Weights of a small transformer language model.
Size: width 96, 3 heads of 32, MLP 384 ReLU.
Architecture: LayerNorm before each block, learned positions, no biases in attention or MLP, tied embeddings, normalized queries and keys.
Training: a variant of SOAP for these matrices, 119M tokens, 3638 steps.
Each number is 500 + 25 x the weight over its row's rms, rounded and kept within 0 to 999. Layers, rows and columns count from 0. Numbers have three digits each. The size before them is the row's rms in percent of the matrix's.

# o: layer 10 attention output (transposed), 96x96, rms 0.0648, rows 58-94, columns 0-95
# v: layer 10 attention value, 96x96, rms 0.052, rows 59-95, columns 0-95
# q: layer 10 attention query, 96x96, rms 0.0518, rows 64-95, columns 0-95
# k: layer 10 attention key, 96x96, rms 0.0519, rows 64-95, columns 0-95
o58 143:471479493481488494491503523520488535529462531500492467506481537496504498514496455495507464494507440511509485503506494489475493550516513566490466577463498474511516504515506477540520481476484499506470496503467509474531517519515478542552508490509519509466503479537494526529470530520464471529
v59 136:490512549513491420481519500510516509472507533544502469489453492493453551485496511523467528527471530487497490472499520486491520454514462535535482514470487525498520527526490520474500510507508472490502525546518484492500478477471522512517494528500545499503512503496464458500489462460531479469
o59 151:466498520479526542487526510510479468522508489479489491531453470520508498481480497489504502468478541483479512487495501530481514506509547522427482501492532476465467515498542515476481514459500483531481479469521530517476504507488535532458488495520484503468553495489468519497472540474455484548
v60 137:487508498487492534485462461413512480475520464524503514495492502504493481469525554538518499490520498482494470445522478513517490516529536472519510504465494524484495496505510551481510506490473455479531537531539493496509508540532503514533499483475427530503498476497518495500525494504492477513
o60 147:504483503496518483517506517509490511488493515459481455515484479467535480485528462518491539506445461535460537495484498511507493489522496483485554535485562525504501478487432499535523533473527543490528519471490521496538473509493522487464493518493509500504504507490477534489483462499549506462
v61 129:495504460520497502495533476522479515560455532497508546491532491527527480447505519511515506552504512491518472465502514491453496520488482475502462522489451502478511554510465523469494478516522524509523466533491528489483533501460475534503485532477497454470519498493509504516508496497555498519
o61 135:492492490470478495527473481517488459473529464494518447491480484509460519505500460510529471550514468493498506467489458507517495545503501472498536498511519507539517470492547515513482524508485463527500544493544473469466504488511503541561475504535494465525541532531490522504501510491520493519
v62 131:510490518543477489501504510486514512513541521514496524497503475491475484504554468528517509547526546497548521530520481444499478487489538489498495536509508514470497507468475519438491534473496472469531497501462494545498465472518495472520525481522489463537467466464504520494467467522483513498
o62 148:529519548499494511487472495479494459502527488442487495481522507471533501499483539516490485493500532521510533468481520475474495492489468476498481523475459501548478523495540531534508535488487533501450474500519464455503456513468519495464443535500532510489477521524472493490471529466492490484
v63 134:507528504488476471514499495468520482541545478470481491518511518492502491489493497493416479522525510544518520496480496488489492496471516480514524512520454502505506521540449503491509478524524538509513515500519506497513550526455488509544518502499499510539564498475510511453444523489451493509
o63 154:437478452498510528519497482520514535498558496511475537491499507462521495517479471517501547480477510474507499479508510502491472527499478472506517510496495491518463520507482525475519502508468433477525493500514500445514442526443555501543522499501492509507510536521491483462508511528512490480
q64 070:499497451514507478537522505508515484534482482556472499490498491511492525454497521494540529497519464501492497494495497499487476506488459518502488538524477438476548504493531483466525510493433455470506502439507514456479495507480552496525500494489490484504449513497513514497454533492494476515
k64 060:498519495510576522549496498485496553501498483509475461502512476494522495475510519507524518494488513528492524467500491479502510507468492493558514547498499502512488486478467542477554485503518550499520536498493564511546517480488527427500502457477500519492520494483524524520494476493485483496
q65 057:462463518529459475504518527505502504531513531495513479501467481507520518541522545514541479514514538561526495521521476508480493532482464478514460449495505522484483458498517483492550527493515470538502502512481504537532481469462463477486516497491489544521532516512511521473525494469506484473
k65 046:477499498546465531528475497477507532511517486457530490514485519503459505454434479502480513531471492451499523481519523498509544504482479484525518467484498504503478440490495514502472519513495475486511501517485478443492443503462508478528503529493514503535525497535513550528519468470504519501
q66 048:486519519447480540485525504456492496476520496487508521448480530501455540499493470531483498450514543520481486495462525485505465484491420498484472517475476530470510476481460534501496501536527488459498510547538519506489511491507506484478475532514467503504486482516515488489514462502477486489
k66 061:551523555506481508482488510489533446508491503474463544516482494501484517539493539499502483496517520495512526525491538538540483512522522537480536514536552497476507500503524469518520526496554482480516519519505482509519481524509487547491492534512527520496489512469526519501549532495500555528
q67 086:529512481460520521509517494508491457488503521513455526532516510498491467480518439496473534494471472486515508481517505490534507485499528547544534492511485460507492552520469492481481493463452489483499489455489504467483525545515555538512475513498489476486486507480486508522468528507532545530
k67 058:514527503484496499563525507496476519534470496497516489501540492474467458512497494523529471482515491506489500534510467530514470508484480516528549512494468533504439479488483490481550488522522464488518536479489535525536517499473536506486519465494476500502510569492516483480493449456512486474
q68 090:526504463479501502502500510463516449499498494545478499479509475478508486468528457487525512481494479521521514511529512500533524487494512559502497489554481463495501534499472504499487498472483515484489497463500483425496503542514555521522496554482454494513498512482525487496459515462538533532
k68 060:504488486498505505499520515494494547515523489538528548523500500534474550466507496497499473464480490509511526524514504498476569538446526470512473503462487516511524513533496518500484483533491501536554466513488481482501503504495493475567531520479532506514473515567492521467499483510469505502
q69 073:486515480485522513501505505455514486522514505550480522453482511498493484485543438519512515504504541524518538490534541490537508539500491566539464509543500493502506530527484477513476510479493481515522515474525514456500526541530529512510497541481470522518525512482529506496469515492508534543
k69 058:481498527482489549513517485494510473469485523533500544459499472543522522525520537496490523508499504465513454480464510513537544495473544500472520492473501484503513514522468508466519540475546560513518488522496483465494546498494516482510481474480528484521502516499497490462499537531457544510
q70 088:502491513483507490485521482528521486472520516442511452515476462500556463539508482503531478465486500497499543507524472551462496490493529527483521478503487532469489493450473445532470487484509465508519501508500478570507473482472478516497493458498498502505524495526500496481522486508498554505
k70 065:491529489444490511475469503467511473507499494479517512503552497470540499528512513490505510496533495519450475488476550525494519464497458500489467520516441534455481533501502485541504501528504505487507507516508475504483453482524499457427506514507477477485523517484460492495505457502513542500
q71 092:492479516527503480487465504521494560537490532468515522489477539515501536530461525495480442500515513475506454482495458525482501528496528497502500487493528527513520462471528494539495491527499527545519509562506499540464489484511477505498542464499508509518520486528487507502534465528478450496
k71 079:485510494524488517457511440475529502487487537521495544438466487484521533510473544473490521515515500528510487479517502509478498467494519506474473495487537427485509498507504485516458509497488536535501497512527491490436464507548544474538496493502493515514489503457476488500473513469513523498
q72 054:497458482484542507508524483473474496494481512474501527481483466507498473465508465465492487456493515498502520481437493450487516498448451522474458480487477504491479555488453522507487498474532482491467497475517472487490458516541497497526465498477499469521480509486486464523466517454519499502
k72 046:530473513521514499520512433491460514514490490465494503529441510486522501513526523489510522494436540498492555475491526534518496520490500521539525523489486481545493500511479514509485494539527555471508521523496502529491496494468528503540464473520511486504524505523548534477487503491526547492
q73 058:521505519521497469492518511504504554472493487509509482503509516498518526516450550498485482511489493478459485521452505494455485501502509431461492511457530555537482482453517488485485480529508497505480483511476505525496477479466471476472509445499536476471483480506470528517512494530465476464
k73 040:523489546504505507476507496449511530468517522540508483478507507539534510559522487518514504506492533477511477475477492476480500495544528533464481456509526479502475530485497513470501509497494529551494571498498529508512499519498531510476509483499457521468524516471479464491494563465521478516
q74 043:475468523503474508470488522531508493473490505480519450539486463530505424491525450485492496516475500507522529505528477491519515501517554481531530451497496479509479515547477462475521520476498451502488493430494479508519475483491454486496467498511506490510511504484495522501504518485536539492
k74 057:535540516493461497505482524475544439506477475509487482464558466506464501517444494500460519510478508473516492505504465499530530461486485469507481494519467515519514496499497503495506511476449475459504453483463470466491459551475499474516529506507478502497504500514518542537491505503520482488
q75 057:508502515501531557474499495551489483496487521479481501540521544567498463481531503493460492482468521482503517485493497491537562480502517487516543485507503533523492530520485520499483501494527491499493466496513516493498543558538555511504526480533485502455523514505472520473484483505459513481
k75 055:548477520515486460474467512507500461509487519512498557484503532494485490528501517491533528498514526510529476510540484520507532500501493498458483523518522541494485521504505468512476508494463498502501456501547480505479516513526516546477570502572489511456500491476462496544501527475522495521
q76 076:516522479457484522487511514505492467484473498520483506510508522494500518472462492470473506485497441486493456497509476473542508455497509512541540481536475433485505507473479495474460496516459474458494498481469506448489534518505574513486507494514473461481500501484490483519494484471531514521
k76 066:484500485476519494510511545473496509499465503551470531529521473479470504489489535482476481485555483509511502529518502513462488505509474545500495519476549499443494499531527485527536476501496440484516474478446528498485571493520498525504543488518486543486480510494506504484519473503513519523
q77 058:509481519501520486460490508497518433501468518490498514561496520489479467476533454466478492485458522526497512518496503505513507484502551515536519514479511467529477545523500493462476487462539498521478492469490487466447527531542503542479509476504490488523500506516493541537463499494514530506
k77 060:501513478504517493474517493522503469496493479455552482491502519540470520502470504465532516537506487456541492489524499493463520481510482500483497495476501505492478452503524532460455504507487439522492496499492485534518501520473583504465500541517511488508576511477486505524498486475504476493
q78 058:542550488477478509496487519498518473494482474520478534535494504516483497504521458503457526474496492550531523512528507526524542455514533560505516540507486495481517536512520522484500512481461553486495494492480496468496498530532523520549474509508509501505469518466511494523463532480526495551
k78 062:496485542427500524551515466529505496496470519505529471487468455509499490546474459512479482503556472485489490489504499513491489470519520500431463458475481473487540498479480529523478508492509493507522497492539491538499491506519525473556485470481493484459509512485484493500467516514507513485
q79 065:498517499503498516494468464500516478507478493467493535518492465517458470473526472513449510510489538509494525479527483511516526465469520545525479503461496516512452521532485542509524483487519567529476458486483471462517499503552456527510482490511515534479493493474498464489479530470533498497
k79 055:477499542504498516529516486575522518546513494469497445483476552503513490503513469517516502510500479531495508474529508527532524485517510468518496505515516490529520498481462518507504515490524539480570495522559464483520476498519476498517504503506516489456512531504494494518478538470533492448
q80 101:532540458479470506497505528475499467471488489539487481506510512489489520470493460488475524484495448492501491496537509512516507462511529526523521549536481451480526507500532505465509496496427528481492482469481490432470515516483550508525493520500497482476469508475527498497465518494511513535
k80 066:505503507427543510515516526514534512502488522559511506459532472479472514483499492501473473480543462502484496536508477509474535481450517488494447504484490491481548508478516509487542512484505485530536484494513512509507504490518503465516567487456496524476497536487469482501466489513485487467
q81 057:510539501456490505510530515482486483477553489545480469521493535499476508491527486490506554504490494544541564501492534513533507514544454517522473526523504498515515558518510510460529524495501516486501524482524503499499493553517526494500440524465471489496475492456495509498485500504511527518
k81 051:531480517538529498442481478550504453527478468481514490491500540473471514497480465482514513496470499490474555498528499472534509495511518491495518514511511569552506475448512535485499511509483537522513505488514487536535478514491512521464519531499499486508539509478536520489494532500515454518
q82 082:477518544497495493490520512537530543494499505464542497489471515509503502530512531538496458522478526506490498502484503515480501524494505465499464477463523558525474474501509495500507500533534490508496505536497532571527506452492443504455519472518536514486515503538500505519561497524481490475
k82 058:472593496479470505515520504470501500495522470464484473486560486542493510509506488521492504498467518480482461497490508465510507461522520489534505481554502493503492521512502488507540533490491494449494540479487507459527500530479506463507468502477473446513493512534521525544505486501474488476
q83 056:449520456519498498526501482455488501526507495535473506456461502469477536511497525529544515523524512483499523448512513506498467514483449518502458502516516491495468476494531475536492523557478507509498504503523520523501507487479469449451480500471502512486518477495494484464538490532494446487
k83 056:443540489510514511493538489534470473507466491505439480467537508496536492470559535506516514505491465513505505498509490507547503494502507505521508521503540485518534507502497524499471507497534557501513488507484498500524528493504491491491453468425511477536511503524498467475470503527459476467
q84 105:494494513521505483487469479546518521515469468456533511512494504543478501525466531512458476511502544496479484514516482509501512495481489455486489502445529534512475468520531523516546497522543518536471477555483490514516491476503443497498529470520521529463519506494508479508525503492477447477
k84 055:491507492465519513507504510554501541478541491500484432498477521495505461488528515486465536504525518539485487509498520453529507466556491490512475509455536511505526514514504497520506509480472504467508498520524551465498478526528486501470494505470523463524486442512482466543497511482531506473
q85 097:516483511533480449478464510505483533488494508483526511510499492491519501540487545484499464500486469503486451529487463511433488501521540431478510498469501518496491447491506504494505490504479474493516500524478517555521476452447473500497542472503529472505531491516477500509536493521500470479
k85 058:493478501477516491528475478467505546509502488531511499488510476481555493488468500517509511481528490514515514484521494462467447542510480495518491500514430478497446485530487516559501474530461488474465484463503513557504516481502534498520514511539489515487486504513482527526530450524500532518
q86 058:508501487466508543491495477493494503487479513501475552506514508488481470459502452482439560504467515477513492472498539494533491505545554505504526532480491460500503524559478506468487521500474501472521506470520529470518519514510536538498475515498477519509469497486510512528477510557536495514
k86 047:580542524489471516561513491526494447548515480466475537499477470514504462498508499513510506512517513500522468508522490541515502481477484512534527479513503458491550456492507504509501515515499491473493500508499509504568552533526484490520477473497477480505507513518518529526500486513489466478
q87 096:507501526497514532492497534517456526481531514437548510499516509529503495485489490482460522506497464479474522491472506490515520495481501482534505508476504521524518542510509539524523468522561529514556467496495495525476486491561522517470480506512522435489519487504447471501534493491480517492
k87 072:479476499532469432467500539479445503563498510502508518491452484473487514494502520500470493465514469486511504492504509508468507462487483545479470505528532450488464485496524524494467476491491486472480461509495515475508555490484488498484557509538491513484489472495495542508483494486542489506
q88 097:520511492482468464516496539524486544494502495516493504533476538469505535541488565488528468522506466514495511508484501514490504486504509468488500485463504568510467436485499504519508512512485498498489524499481533541566501473455484467509501454457512500488494487497447523500531505514491509506
k88 074:469496515495486532473510490482444496506469490519528541479536522443463494491474497509485481500503526512485514538485499484537533519478516519455485487503467567506527515520497506500491539505447506517488511497522524486520459510498524535522536526489498501500463574523489480449490487513492512517
q89 082:521485517461524527500480489480504494496498493530482524492537539487484506479503483493511542502498481499513498497484530484549481519563510522515536502524506454514509519521473485490475492489486485454508517446537519457510522541514530513510465532453454476545457493487468547520476485488500535518
k89 052:515476523509489488489459475517476442541449439468474509466484527465464486518470495486496481493470527511499491473484481507497514509501499489498542525518492519515466451493453490470487502500513453505500529496482503523525467503501527526446504542497529513460473545462522502470490481489506505520
q90 041:509526504495496489493524509492468539446505550507524492499524548488484480482554479464489496488512499518514515496477498490513550532518552496514496448501500515521492511515450523487459468500536500472512497521493546524504518505519542515473537502477486453460557511502485498526535479518508533491
k90 055:463484490526469484467505507520491540468516483498516544489505531512507526448534455512532480453472497463493456499510494461503518520463501516489512481508487491519443488528487488513484507511483508511463429485512499506520546494500520502463526480551489481517488499522467485470501490506443472484
q91 077:463484493556492453505502499481513538512505478484549494513477482507487520512488543466505452505527521508439516508503482493458498489472467470505489501441519527508484458475507512508525481522543482536501488505492477535497476462499433481487510443513548498511515495531506490507499526512504504494
k91 059:480509458515532500495495524503487499484499484488478492514556505486475483491507546512499507515498507473463543491468525466507482475489462535551541498502510496457512487492505504494540513503541486476496470512433510507448519476471517545425512521515516522519519480487521538483509505519510527536
q92 107:528501483502519454503476493544553494505524495482534478459480480489546464500465524490553458464555487496511487510500442546494487515480520535480490493535511495500503490468480482519483478490518482512479496537509480504493442494481493514504563509506480525494532471512519476483504476498530468497
k92 089:480488468525520516440490504510530508482555478509457509492513512516552521470485544527527497470504507540507529455495557475466473517490457513492478520485490499486470483533482488515492469531532510495543486492499480484456479490570483489462508531496491523529506504504496486482523493468504486510
q93 069:491499461470501493467475500496523486505450461550461545472485520521452474475503460497490466485476508506477465493480514476516499463471470493477472461493459490473536480506477494474457481476470466434459489480501502463478510514486527505496487514470465501497476505480492515513461504487482489521
k93 059:535552486543502496524509496423517490487470479520521529481540452521483516534492521524502482488494491505497499520495470479512527497479519483513525473465520510470511517518521504517496487534473491508484511482471558512556506554494555490521465484485497489511476531535517503536512500485470521537
q94 053:509548532483467500478527491475484506462524524479509491497491519495514514490526514511467486465477502498471518505451519525500534481486455485499442494474497574499484522469485564513506480554519556503490464533476506507510491517541484491452479496520506505491510483529493488478489484496506496451
k94 054:576502486529522445444473512500510495502490481489483521519534512509494511490518474509513471445454500472447531503543508458500512499512491486528480500550527534502505497440511502550517509523479511496500492463500491523504484497505482510485518495512460497486511459487515539523480524486491476541
q95 124:465500534515519554472482447472498462501500492493478541500500490522449453498533456525459544469461556521488517497513520478493519486511463499510485506509479485502487532533463510507475492504544473507508493483521488492487536542544492511460466533517480498509523527501493485497465494503495532488
k95 084:524508532497469450508441497491487441524461488490480510483454515489456485542509513486497530505521483502503490484522520482501472451533532471487528499475508498484476505505514499524507484498492498447487479524492474500503561503470492527467500501510541457455496464472489498537514469504502539536
v64 086:516492528442484477476490454499486521520539492534511485482525508508475464531460476485507511490474531492507502502522545550537480476541482506493542452458507524497523494486508506491501544527525503429523496515515519492502486517525516519493466491534479535474486505547502471484525515502493514461
o64 072:457505482491523494508550498452519532509501516476522449508500524509501535495536479538473503531535496460504495478489478467474476527471524457467503523498493480480511525508506462511499466499468485567526486479483493458448558489486517536503499514463493469539487510502519488493523491476519492510
v65 082:490490494465532504515508509506506504483523533484514514464484465489474504525523526578467505504505471531554512515561452477463522485512490539567503504519509489481503497456500488491462540507514517554501484541473507524478497470484493520511508522485487477497482514469480508508507490446502493500
o65 076:477463500461465480521501509508486521481474538505469519508529490430527480509498523439552479507527486492522503514447527478509487507486489480462500446501482523497488497478467486495516483484531477477476473464522465514508508505517505506553490512496479507442543483521468510485534521492471492520
v66 084:506544500524497490510503523454531506532453540458498493499514537484495541502525513490523520512509499516479464457500454515502518477487521507480521470497503465492532514487478541487511467527563508534508529520498477503520557480468480485542493511502534514512515529530521527524478519500527521556
o66 069:516481513518531496500447524534464486502490495498523536473492530481567462522511493530505506482519480505517555515526502501492488504492481538508557475470478485583501473488476506509496519513470533497503459538491515544532465519518513497502488512507528511494515470524482456467472486520495504507
v67 079:524500499510493505487462458471507515503540479502504467531551520509472525507501499493480495492473492483505518529515539493497471505549507495495507473541481548489522495495468538467496507532524554468492498533462471507538494510466515489566460490493468454487506505498472465468526509508470539526
o67 072:468505486485522485485500503480524511540480484503510491483499508494495489573532505475456486501543491484479473463507508492555516464474533496484504536496499495517531462518516512514517525481470529487547468498476551511437508514545450478478493504493505495529552522474519495488499449498505485508
v68 072:497513534524558559495514465512495469457500534449482512499498514491496506526513478538501518475502520530504498513500533504507442495479507447518505511461487523481467529501526474533495424487486511493491498477492511527507479548459550488510494518514510514464505501483525492500517531519467475480
o68 059:492448474450480517485502500526498469515514511472471450471477481481478498508516548535522466497499510484485495502535525512502559470474449499515514502527447499499475497522535542504547540459512476491492483485446515490511499449485500494452509492491519513494499522516484535500480524488507489474
v69 079:481487491525503470516492515479488495497516457511498478469515511515485499482515501566492445557515516471536511490463497480499464525464495499544514518484543490473532525527467510510474493463496471486518515524551534496506503534505497554544531476525465499501487461529512472488496520484490470464
o69 068:510490503493475489503480493510451487490527479495479494509492510534504530494514494509513493463551507483559458480488508546485481505524505526499520479513487495474483527511522508484515476514529475487477553525461487573428514455529478533514477533478518510534515484526501491511531481484499552510
v70 076:478467481474491519452465517509478502519511482499529537490544539519515510502527539532489508483530516491464502472531495463530514510484482533489480528508512496484490504481494547446499486517503467530489505535522483433475508530489481471497531429479483512482472527473529490520483474511534477500
o70 059:489522454531511513559534494494492485529464501516504536523482484521495479519487494486477460492494530488509504530509492521484449540516470465497517442515482483487519526501570470531473471506494491488530490517491482542474493478491503476508501520544496533539536540520501508472501505468507550513
v71 073:492494560513482460444474502479508483478484528511508490510530503469517495504447488496457508496507506497504465480506513492502529500499462513492508476552529507499542482515485519505468424497507488508498486520508455490543482543464480525484479481484490529492516500490532440529562481479494509497
o71 065:476485468511496539523521542481492538484496514508560485484520503526525546479524483509495508506524509498522515521519463465545467484522511500454500489514479427505506505473540519501524492499464549500525545494472525530500497543533536479516490536485507509503512541516528506506455501475505482519
v72 076:506457490495477511476491493450481449523538488529542472521524464451507527499510524505495510531496486519466500512430511486516536503449478525529514496527480501508468514517513459534505519480487501528501484534499495514510496511484472522484544478544488523504521451505525483534504462476528483527
o72 064:500529522480447456491521517504511510488466545463511544492483520498537478465455482471516477470490504531536463472521469498514478469544481516462493527500523471532516464527527501470483464534486522510528538512496495548524506521519512518521502465520488492464512547502494469514491497501494484471
v73 082:487526504540467494501505543443538481496534503518513498524506484485516513489485468479476513465450450486547522538501524474510517491530530494496472511505539520492482477471445508447529479483526496479486540485516531515536504496494479512511515513487514503541503528548463532504488473511476532521
o73 063:546469526502490524465492499523479503460479472492509525506505476497501468512542495488494518480483516501434467494508514512524506464488506503520464522492512499485487492516487486516430533529515541505471463459521488456491535514533489474527498525503479522476513451479519506471515453472533480451
v74 083:512529489507532526523492501481501525458519513480489472486514557505478546523505526522523512522491538457511513456467487505485472472461544514497550502485481457495519501501505468534481511496487548526485471470499502513514500523485460513539495489508543527508471551498484537490483473456478478532
o74 079:520512511484520475513472519512482462490483479495500488484497522458515458527499500501542478497501507494531502498514525509539516502521495506508583511504488526512522480497529535448544498529539498494489489555465514529508520441494502497466468479506524476505519442526515449484497493514512476452
v75 062:501506546484528497523511515525480553528492534471499511454501497503483456510483457490512478537482482479479547505461492483476489482485498478497506529523482523499540541489483475516555540493490503528500507477529485499527485481481550505512505511539535457475492462498455475551503512476534479516
o75 058:494488490510454467502483495515490483498488496529442480507496561474543527469469484495561540499559473512557513492504502501513521548496514518497533548502514457501492463509464472470501513515537475493528524520536485551489506513483505511484477500476479502516495513467489508489477518488486482527
v76 103:531438498461452526474499511516465483511498479514516497493513526569488501472476482484536476485496493479479497494496508512564485518521498485497465475510515546510519505535498499576524462524543529497496472484482517494512497507526497481529515489496453498481467514555503458511493493516512507494
o76 095:496518517503557449494526495470528525550498495501509512511440564538472548492508538531483523484516490481493486483474522521473431520509480484499501540511510481524501491511526515471479515499469493509519505491493543491471541487497481518479476485487520491532467483502541531505474492514460488520
v77 082:506511491510498516482482468480515516524531472463531534491488464509503491493517490445462503549493518520510456496484483542515461474491520495488527516495503482503493493527512543502496528470512520546531508512522474443480463526457501436464520506505479494498508486492538522462528484475468473546
o77 076:493543503488489531512489496508522484517521493512511554468547484513515492498468544514494493490494513489478512517489508512535536478462546542451479469501534526463480524478495497487478460527476489502522469535442529537514457518506507518511503488461504520544500533474503465492472531460530502490
v78 088:504496485475473499472484489491467462524483497506525525520515530484542525495450486526561472477513445496466475524492558477544502485489446501519480496492537507532500517508482477510514474463498506486503515479507492472470517477497482544496499552502516505468522521532504491471508518479509496431
o78 074:534468495534499477497544497498471550532486528473519496508485502511488510444509525526452492490489489491516518440488509539503467533514493469488485557513479492491475470534503511504478487505523473530516527502508550524489509496497543442492530499490515484488463478550506540517516494508541482524
v79 079:470511536507489510476533525519479504442468502469510525487507484529466488482533558438530499500544492481501433468499528498502510479532481518479507487463510503491503544508498479535519510514510471483519487537536465533487500502479532488503467528493520498463522501524519468498477477471459501483
o79 068:516500490508542487486514477498518503495516504496499477486512500439528549486483525525494529531532468508491552516480527501477481466463511499520492526513483465538497499497438521487536469478487530517526509475440492462561464500500511480496515487470527463521472486502499501470482496531496550480
v80 082:496475488488441487476485511491509487543524474539499538520505510507499458474477537521508534519538510527504493474488522519552512534500485487477480513467474511538496475538491462500491488490478514491473478486523468483459502470508462513519528522506453531525456544521501555536513499534521516507
o80 077:509554533533550502515544522433483523483478502491541544533479523531495498466512510500491488480440540521493506497452493531467449507503477518524504470515552504456485489514506505471483499551515498505479505478480507468488493501489530517499502486516526483489507500539516507516481477511475478521
v81 086:483472505551488499519520511489532463522489524480466509531488515475482511485541522509457537549521553528507494522485462504468447508477488490511487509503470506469494468507464474484498506537516512515482518494463481531496494509478496499495497502485497476520529455442491508559497472559475492532
o81 073:493536541478501529505479509510514502507455480517510535531542468513490486555511481464501542485476490532514491524518499490519577463494507521517506478525504519522506465541528536502523513483467538455482511467505503475522470540517527509510492478533506492482522532473487475509468499512459527520
v82 081:461538469520533562515473550502496471496486508469479534555497504484496474502535524474467534516541521509544458524510474497452468488511531520545519475514483495528513497510528513497502499526517495567513485499528468499475505495496488493476501525513471509541519509495507503459472514521482483489
o82 075:526516493496495535484461492531507541495505498483467529481500473496482480519508517507514510507416493523483510517499471501500546463478508502459523488502471537475489516458492545504473480456457543510498495495496503517546455522482507476515472453497480487456519513442469517494485522526490509488
v83 086:489496496550531498474491508490496540495498528552467497466505508499459475481526510464473495514484504494519503483521492459519490511487459499533528502469502461469537513548499481479493470487536501488471528501447495534504483494421491465513520507493494531502464508485495512537451507528528486540
o83 072:495480485497492497513481484480510458453549511506507480514463501488501425511507501527530539487499515536519450520481499538491487431505492523463514493454485486520449461513484467474520503511481506487521482496539472480498515446514503499498486467532517511509511505481506477473537523515482509543
v84 087:474498460530537544516518512508499500477480490466470510456518473552500480496483474509501499515533511501521473501551518458485474486468504475503492498555484441476510469505518486514543462466509494522517508461520513524457523486482524509439519504480564492495485507487489524496502520512491487530
o84 072:514473512530469542513509481519469494527506520560503481516472480490502494496478522524493530497485521495495516582509531545505545513523510502486491467507511501508468510455478493498518519469531503484446511508502483489538471472515543470503466489481424524526510504483469479495482539493515490501
v85 077:447540506502515528534499469519486510492508532505489489524480477484507479519481519499490531483489479460533512505484431498480532459475531510503514443519470558499477481501502522495500531480530490554450491515496486508476528490483468452465482479496496484504489515481485551539532510503523500526
o85 069:526533487495515524519498558506521504453467521510470529495502559461524471481511508470528495486476485543497523524535505484516524525472477457498523512508486463520526511466524505527482537542485512508522490522541476518522446516479505519516514490475488488475554510453468472486481508515483509479
v86 079:490574482526516456475501465482479544447500506512515511550512477467510499474529499479471505497533454504491491502521522529461515494482512524490483508503472500505498489493510499506529534465476536538512482499531467466518539458481462542491512528493501503523477553496512463524467487506490524481
o86 070:490515518520487513500511494508501526526493471516492502473507561481501464439501459541526453521478541495491501460497480462498506467529494490519518466516521540473529501486454514528474475496529525483502500488526559526547488534509491447505511546514485484486530529485516509477527499529509500499
v87 081:514492475459468519485451501446520501499519519505533497543547517480457493520515453481533533527487522548487477448513521521536507483476472476491493513512481518499497500522542504482526513508492503516479501526431467502464450506488498507480522493478516522523476505477507486496499498528543471535
o87 070:468500505482502485515516485496494532528446502479522509472466490513482447500462505508491440501481482446526501503475470509524500499492499504487488478487537478511511441492521512534456485526447504469546460518479515477513528496509529503502502488545517476500523544507499484488458510484474439518
v88 069:510485518499512515493501469466485460484485503516483552468513498487475458498458514486480485473495496585514473545519538506530507501487537528514502491464476525494519501499504451513485469492448523471512523448492512511494453481494462516506532519520503483462493483517487513559527504524494506511
o88 062:507476492515502498490521545472475533512498505494505463528506527518543511508481508515508540507462541553517471527490485490493508499520507519520512501500521434473471509569465521494518525473516485519507458452478508483495507500523560538502489472473483539487495491535530530492492499495496444515
v89 067:506483498536500547479492526531483505427499491521491490482505481489504545497526483514510491480487503593492513546517454540487533514505487519495498513522494494527503508526540521508513507501480528487515560463513511511479505495476485451460442513474536481506498481522524502473492506513504505527
o89 061:473484502547497508428514499474535472496516498521492526509477469508474474501478541504485483480455524513478462521504539459518550488479520454483466507475492497501481496500481515531489510486504463485494442510477501512507496519526528502559554486524505525523522495517519529548510526510468495492
v90 066:498499503565500426503522465521498456513494503497504470461467516486463508488543471490517495493514490479493481527486466517531509485509502490514514454499496521466499498504535486497487484495512531520533499453525514483506480496517471524502557549513493488508458498528467443459540539498508512493
o90 054:455458491472487490532469516516496540515545502501482470493451541544516495458496470507477497493512462490498499450503479494451497467520427497490501517482521482504519525478436494476510499479500482516465509500479528516503510476498495545479472499471469492475520514469497509542516506520480472475
v91 087:515508474518512498517493538487526503481496466514489508532473484487477506481568479502478545496515505503553482468460504517467502476449548503449491559488482519485494467467483524483510525452552521507516487535515517540493518476510533518477474476524472521522488500512495467490502471514502491476
o91 074:524487535508465506499501499506522508507512482499511510502526521496490519523513475550544491488497499456518463505536499506467520510484526526532497439542532546521516537489470549538470509491477507478446520530496490481517507520524403515495520491518500497498508477523494481505492479464475522494
v92 074:463513519503435455499550462478511472538531534499532469480495476506533491501467518559513528461465530525485468538501513503520499498482501519490469513469503532489508502515548488516524516536486453477495496495479499483515485531488507505443488501518484504511492481492520524497513490478469537455
o92 065:477498491511535508541531516478520522501444502517521538525506522508474524448515499484478508519512470493523508498490480511502505503509468453482467503517508485482530519501508504514494519495505529526514528417484486455481508481510592511516532542509505491482483512530485479535498481472549504480
v93 069:515483475521510539478510469530522478466500471531491488526501518485526508528518549486519523486479515505453457514484520517521465504493455484515510488463486522483534501461520500493485475489521521423486505480452471513491500550496532483454490514505495483475485509541489466525551520534515500502
o93 064:458490503479504543491550494471505496498488525489507469510463478498478488502517487518457491495505517481507509455527508518504506444504493488453485581513502471508485524523545525490524514506473496536519517496462495408481470503506513476514507476490529510476530530504471504519481497519473506464
v94 075:510496521507485545527513489488500495509515465510525481509524485510445499516505439514519520511516519472509546525501504509532487506492546508544526542514471483471487488489514514522483463474511513530528528501505502549506526471481473466529552503520478492530475540506446499477557510531460475500
o94 069:512506509469472461472489546544540509492486517499471507492492535523446503500515506516487457479492497461487458491490528520507547464476504476492536488464510562504495467493490521494502509508538484491462513524502541529494489484503481514444487438510524484518543502519514519484509537478529507524
v95 080:487486500466510546495488488490504473513527532531492507491512482505477539510479560538530490488515531490449461440526523446529459460470499495529505519511533516508485509474471491493515491517519503480479469486505476485539538540462464504488499518448487478472520484529490513539501495517516506506